Each number is 128 + 24 x the weight over its row's rms, rounded and kept within 0 to 255. Layers, rows and columns count from 0. Numbers have three digits each. The size before them is the row's rms in percent of the matrix's.

# o: layer 2 attention output (transposed), 256x256, rms 0.0468, rows 248-255, columns 128-255
# v: layer 2 attention value, 256x256, rms 0.0211, rows 249-255, columns 128-255
# up: layer 2 MLP up, 1024x256, rms 0.053, rows 0-16, columns 128-255
# down: layer 2 MLP down (transposed), 1024x256, rms 0.0394, rows 0-16, columns 128-255
o248 096:097135093140167107115140116136150142155131127131155148137154119125151117134167148131144152119127118102100153129146136115143131152075167098091112159128109101111123080128096097135100120161131130136132131127115119135126126164126142137111073136191111157121143116144128122132108106142136115138158122104137106070107129194157151144101139065124127112128128132120130137153130106073150156112140
v249 085:114121120106111165136142174125130102099136086132120103098140150104126134129125142101127134132184123117176153142174113136129123146130138104139125116109151125100151117102147148170138197152160097137126080113152135095172126116130133113089109125149123136096164154094125138149152149119173132135149116065125122115120130147077148100141146149137129149111166144122091140113100125116127126154112
o249 092:148126188158103090125105140094118136149116129110111100124108109134139146089130112120138122145140150114169112153111111138135135131126102112121085122145116100106121167096105139126166075130106111125134226156182134163102094125136116162124157161149127139159142111150083136171133142165118092162081119120083167178134101129159127164151120129143096134134113122168147133121109142153085129116124
v250 086:122150100120160144162124135124126092107137123085139157055142132101145086133137107137128080156151170112106147135169173149138108130130154121161165108106070130113127115124160081156122146150167143154117120134143140100129091096105102122142156139120098167135073121119130155175092051123146133143130127092115125163113132151125138172147126134096123097121145128122129121118145155121140123121140
o250 091:121104217109119143124123125168166141172119115153148124143138111168147162115151131128123165105126086127111140122113134171116145187093136138134148102149152132085119116107052120107121113112115129132132138128127101139128156154181085123084053109182117154114148089129110110076135131129157143137156143146142156115114116144093118088099148118129117164115139123116126141132145146083149158115128
v251 074:126149164090115144120153144151120107158141117059101109159140110111149100131136139136159098094151161093075110091091132110150126127114134118113151109136169125181136121148145137104163142140134149141153139125135150120124067114118102106167129116091138123155124097084103139140130094126145130106159145123144121164141156130124108161167125151072114085102129155137148100082083145126142128162167
o251 079:129112132140149116122131093137126124114102107144154145125129125166138132105121113141117100153134121143117135168099099152137123177090088119145119131158116126081133150111090109108136112123109155116102125154140142108178151151151145183088086129142083160126120115138101174137132151142111134146159126123108139089125126150137145101090137100113087168129108109159131078153159131104093183133116
v252 081:117160106139119104122111160120161116180109127136159099113114156095118144133154041156149122123117081146119135075178128142109131152132128113114159155118170155146123123106131145139143152133143140132161139111112122179177167133110134147132149109152158107106138168118146117143128202110129116155085120130143132107161117163118124129121159136139113108152181125156149143109143133112111123142106
o252 085:118142104133103151138141140140071142102187113125124144114098080125081111147123114131132140098105131125152118150109100159122146134097127123180109066123077116127145105134148158110124100086128109114136146136174162133080104097132129147153164145114110123090150117152158139103129094122126146149157137128072141154082143095158115141110093134128148093154106179114124098105140056145118156131109
v253 092:131208127127142123109130167162117122119136129134130119131121095126126122132119101096118144146134172098134146111140112137141123110118119111157165154083130163073143104114123120177128106117122084148208129165104125098117115094112120122117173160122131127110066130100115107137128106159132167114113114098149141156147146094167122152148173130163094102112163129138090103142128158144134118141114
o253 099:148102136156101107094126108173132127148141144119137155139157149100160124120126143178148097116138153131155118126117144143153135132085119140054088113143107139162110130104149132109134140141090105164120133135111157145125096129189094153123081152146091160133103113167091115119093151113117104192110110092087153070069111185120137126143128101123120150146127115104126114111137119136135145129150
v254 081:117139159132096150128093118157111128155155134138120128173141094076136124103111168078133141103126159182128123149081129110134117123128119128112145147120140134138126128105102137104136150169133133124125109172139155119158106143099117152099089144119150155125156127128137128103132139130113148094133106160113130084129139105106184146177088132153135131097155114105084103161097113084143141164167
o254 085:148115093144117116113156155095120130119125119108112096121091169122149187096128107145129056108144122123132126083113155106136122089175129119111124132123110131135119152097176112120163138138117095157142171140138125133149110145122121146112174164149119116156108162124099131152120152126100092167077101091120156141146113167103122151167144141129107157140121129172155155121120165185095118150113
v255 082:116135124140105150096118111151141131115105125157140099107120082121140134119133124157162129092124099134149112156151088140102138152103098134108115128123181155142110129100091144129137169115107156078135111165121131175129175148153144123123076124157205107103140151147134115144156219138130129094165133186119135121165084123142118127143154101136089149105132122154133122149130126131138115141124
o255 086:123155059155152099129122119113071123077160126090133138126116130116116108136118124147142094142133141105137126131125114114147123059115127115101087123132076087157139136130169133124134108156132131142141141138147165131112068121102152174157200171090122110144112146165121178178119114145093121153096101093090118126118140145180132166114095117127123104170124130134119103120123098154089104145127
up0 127:111127095142196146125115100144142111161128086117117152143122135159136135195171121130163142133144132123084134132108117128112106122093086127106123157107158138166142107147138134123123097126165144118143146106137128141141111117081110121144149145142132130156152104149159122180159150101132167145114134149130125150127135125144107106079121123135152102124137128110168132166087132121140105068140
down0 133:132114143129157095129120129127149131065107142136151117139106168105118135165081080188075120152147143104143135089125156114163140151128147128126108128138138112128118135148118120147122165104081120132175144118142152129132070147161106153124103106116149137112089142117130083103103123162125152150154145127165123130101096142115165140143105144145125132132094119144162112078144159167084171111147
up1 101:149107150108136135126100140150134125107108130137097127152122151117088129147141137117193131135121131148091128090107094142109117125104098133116123139124161120098122108164134132109101163126130123107148123153111120123120148133127073095089085183136134121155158116120120080147138145133139153129097134132155110110099128129109123139098125161166197088099134161122117117124102110153123109083123
down1 094:090135140172147160155095104185149131136111110123088113158130110109082143136135134160146130115137124166095151138077144097149124111087125122131093124106117101142154126176133129119111123142118086132130108113104121143163148133109110118138145168159138114112129099152135122146126159110075162143128096102106118131083104144141120153133124120135137120133111114124163166141125150161085133099104
up2 099:121121128104103149108112150144143121119118113133118122088115138091138119111134161145231153107143136133130116103126062134123146136128133134093111106136181140099127077128117127137138175129118161116171140132098109116121127158135092109109098138155135147126136132119124139137139136159177095112168128111135125144120107136117149156120135137145127144129185107110127126159089131105143089148150
down2 084:115157132128108149150145130115173180136107132104123164126131150141113120113183141145088103096128112124096160111147137118123116132107121111126116124109129142124128122102076133133126123128119150137107114139098134145137106137094140084140131153137133138120134128130098089085141100113079138131121138117104093091149142127068131111139131102071089139118113120143116123135136127166093143109119
up3 086:123127094094144195111111115161131146188156098143116112117148120146128122120119157133148111114143137123149147155127126122111123138137123149145142119126124133109119115110131175134093109116120161115129132143114122118129181140111085124124077151156152114106136134104116134156093142137088152101139146113160110099095077168096165144134104136139156102103100181095121151126084116112127171145130
down3 085:136176167102102098132120132123151126125112121129093156154159118084111172073146170083125143129180101143117136143126123129121101132131157129116150137156123200099149112136092127110093120085177120160121096108111102136141122132108138112067165089161076127149156151130124132112098092137139153148111132172099112124097115148099164121105166141119132117128143125132119123165112132120126134128103
up4 090:119078101093145179131132151138128127139099095136092159157075140152076151170142123130138129113131111141111135111133121135063120133114110123114157147097161134111117104160136157157120122135145150133128132117130139112135169124134100117124132136124140118120145155126148095103162122139093179142122139117132134158090072114108113132100093183211156060065143147089120161119102119123128113078149
down4 102:139157193162107118145167122072111155138142129122132116146114097110114132100107117136125124172125103158113159129061127159085109147134148131132104099119070086143119133114112163080145089131111129116129138108107093119126133121132129139122109146162117159149140132137122119156117123139082122116106116127138146096133121125106133156150100076147106099106126125126133099110156116164104132138074
up5 119:099125109130122137139107104117125126142119129119123158117102068146122161120161106143150138114124099098081113125138149127139115128099100110124100137125116132163145104150061128129174097119140151112149132130090100164125116095122133154110145127153156136151134120115145127168145164116120177127099127150109157161152126117127098189128146122158149097135142140118115164159120124112138126118121
down5 121:129154102123150099133122074158092145141135100103151102126131113120125120131114158062141130118148143137140156152137163094129100107137119130129061154094161098120129130121143116149141100162152149092128125137135169120121097127107156144154134137190123132107161095133099144123150118151112121181142131124103131134173166115117143128159129169147110107133140141123114106089124157131126122149120
up6 100:107103114118168148143126101140137121128140093130107192144140122152121136137152135091138099143117133184142163089119136118084109117130125067123150122141139159117121117154103103096133085167145132137100148119125099146156120141117132121107142132126142118104143109125152113104115124135147147145160139121122108184096140168092128124097154145153130113120143151104146141138124136096147114111106
down6 085:141148144112140086127108172122127130128125144124172125133166076095125132094126131159138128125134104093118177107161086131123135104146117102112091131113184112096130150109164142153113098169119137153131097116104133137149157114156117110156105110140158124130096120141105153139139152155147097093162141148106134120132114136157118123077128081117122136158114130133151134130112146165122141119112
up7 119:117118113092127134101102131130139126143132119134134119150156090111115127156178103143122151116161169137097134113126112090095130150129087127079139173093184108137133143131131155115153151139134170096132130151086130111136133142068156128123155127149154105137155140155130121136146121128112148113124147120143113075125120140115149143087075131138175063122111129124138139130092135103116165113121
down7 153:128207155140114129117107165118132155091070145154134161124139061117110103147122126167133128084114169156115106144138122121144144122140147123114110114149125103126139129127151154114129167122079125151128137114138120162095173140123140107096139112156104152122106158173119097124137065156138130112077132106157123115129123160108133118117166129088162130141116106151144097164156130120100106144115
up8 076:116129164160111133117118171124157135108137119116095134174127126092104143114145135137148085119137126130160119150132095113111142150076113147071094147132163082148106138176110180110139148182100118083145120163057139106128121137093098116109130178153152129176147104158146122143094124120105126098114128122113119133107120149101138127105147137139131093078147138112100156132123160143129098151113
down8 068:131087148146139134113207143088128128103067145145172101148136143069117106109137126128116113163142160126175145113150144131094170178106144110114092137103104094204099098131133166149107173125099106132119132154107141158150177148126133122108131130148126131175167128164121122154119151098114122118139123105168112114143133155134118137114114104146122085152113103100128099129161119144086122129116
up9 089:132154149148097117119107138124164125096128157127118137135146102132122143143156111134153113091151161162129128155154073121122142159124109158105117165130147090116137132162099162141149146139116131095124117149086134103122126130119081109106159152149123117189175117146135133146147129119146134118095121122143098101102133113118149144141119133091145114120140122126088118124119168138131097135111
down9 077:133129071098118130085128182131102114146111115100138133143099131167203112151125135132110135145151166101107105135140067116141152137101144136142124076129151136197123129145137152122198139129123115127146097152105118124138111140074136154108138142127107124129099121148142134173138144127153161121106127117081107151141140093125119104138122134142128091081146109103141111080163110131110114147137
up10 070:129132108124153096120130145089100105133127120092115122164085143106126102146150154149127125141137144138170130141101107111098120090097108140083124126113133114186153140127115135120156109150116155153124129155149120192090110158144133132121147145120159100139111108199144132168135150107116131167115121093111120130124121141148145179076137121179133124114152125146113129119104121162093069141143
down10 084:127121155101131159106112114107140141178123116093113183131138171132132149140104106127158136139120099107060141085171131130144166133126107075142120145132144148093145133095145100108127112136099113124127150137113112124145138138096129091118106142084120105136125135102146103131129157133114132111105123126082119132133110108135146130104144131097081116145098127150112144097122122120115121154120
up11 111:123190108097160121132127142174148116122143099164120133112117123107127170129103141127155141123096138135120103088107069138129145100134100101136071111137130134122135126111113116119133105112146127086141135123122144176103150168143090138139098141150106130168133084174135122171121108140143106140139134139104142139091145110169093108152140157112110114124080179132123127134067118124150136103095
down11 095:123148091102163097133148131111122141100169114122124151156140185128126145134128113118085098121139149100114111088132142133073117101149117140134093140133113099123132156085099130153071109076125124121140103167102146118126161134104122148174115125095124133119103098155112096109139129110139124115074125133099114056143128103132112150162148098120163161147057163128126127108163133125139165101107
up12 148:120155120129156119130097134158146104164161081120114131104131112133125121147118142102174137142132118147144151103122130112127142132123098089119128141137137083132136080189106136139150137130120153097133137141127116136103114117095117115103103134129142090116141091169128109109117166128135149118108133106118117154107133181130103125116147124146145115117093164105136157181075160107149144111077
down12 142:112114162143125128143170116181135132114163132119120117117153138092162127104115140111133133088138166142108158163125127112125136116112151127162118114093173139111163143131114075127150152141121157112183119119134151137121119132131160086138103138141172142123125121095095131103132129126117106124177081143111163147101080145084170139103144108122138159135152122140120140127094196135115108146142
up13 121:118152115121117095110115118150149134078095129090118128146124178107120143119172100121150127101109108160110167077161137092108119117139117146108132167113159148124135137124134113111172127124154120111158158146107119088150134122108123127115158195119142110176167148122152093185169125129137122167131131151162104094094133141114157144127075128127143137125123139131127115178078139133098142124169
down13 105:145175155155128129141118162103153130145150117111126131093117106206147129088113137145130071165126185095160113124139110118132129125147134108140080147115083075129139144088130088136107128127100148124131129068148154133136093137102143160118157091169136099145062115103157123107142133103146099150098126123136116128114171143144145073110124152131082130116095137141142121158144161149117166080158
up14 112:114135087122145127144120169111132140137150079106123170145136129122110146114158134108127171122134134145120155109134152128127114118092126072080112163133146126142123133135118160130144110095113144128138122109117128128140125120118134135164145142149155147147137140190142138123138117137072129143138126139130130136116134171126111133117102123193162072117152108097134160152112127108137109067129
down14 105:130089092130130132143139135143130134108170115164111163126109175126150095207138105119169073108162151121130084142134125106111118126142128117126149117120120141172137133116186136109129127089105144136153081143147118115112084142123151134149124127151114166150105129126153139157107139123126094086105141147121138137111156161115095136140094120126115145068148144130105124153113107152107135132168
up15 104:095173110130175142138099125144142132142124138149124136121122144130087156130177093153148143127160108169097155110134127126109154125083145113131113115064115112115137097193084120153157112151151164098147125141122128156125158119155114106070119164154128113117157123112137096151151125122104138114145121085144092089085108155125105143112154125153127112099128145103116149162119163158137140115101
down15 081:131147101102120141131118168140099157127151122130173126104140090082110149098120089103141157145169158092147121111128151162164131120119101152114156106133163101115137126059131123115103076117117148121116133134150172138145137111147179133138102156117157116153120151126146118147156119123118121145093134087106200092112121139157130112118146105111119089165151102106143101123145118097165129142132
up16 099:104123129096166160122113120132128090086128129107092194108107116142113158160139100106146105119122150175104182071097111121103141101120098091120136126128145123127138106169124130123121113142160131105121143129130122129133142127137118116118108147137135108129152111120166095128105189079135164135112138118181136132096127138117106161107119201136154089119134160110129148131112137155121118123126
down16 111:145114127082122123125119148169151116109135117125131121135101132110138106128122126067158112139105112122130150124105174132124121146140146111094078138122159104111110154129137145089069144150127086127155126132126157126116141127131077124130110136160114176136149103120123086105130130090138120114120140124138109127083136132170117117119182131128111145117112143093158137100120129147100108123117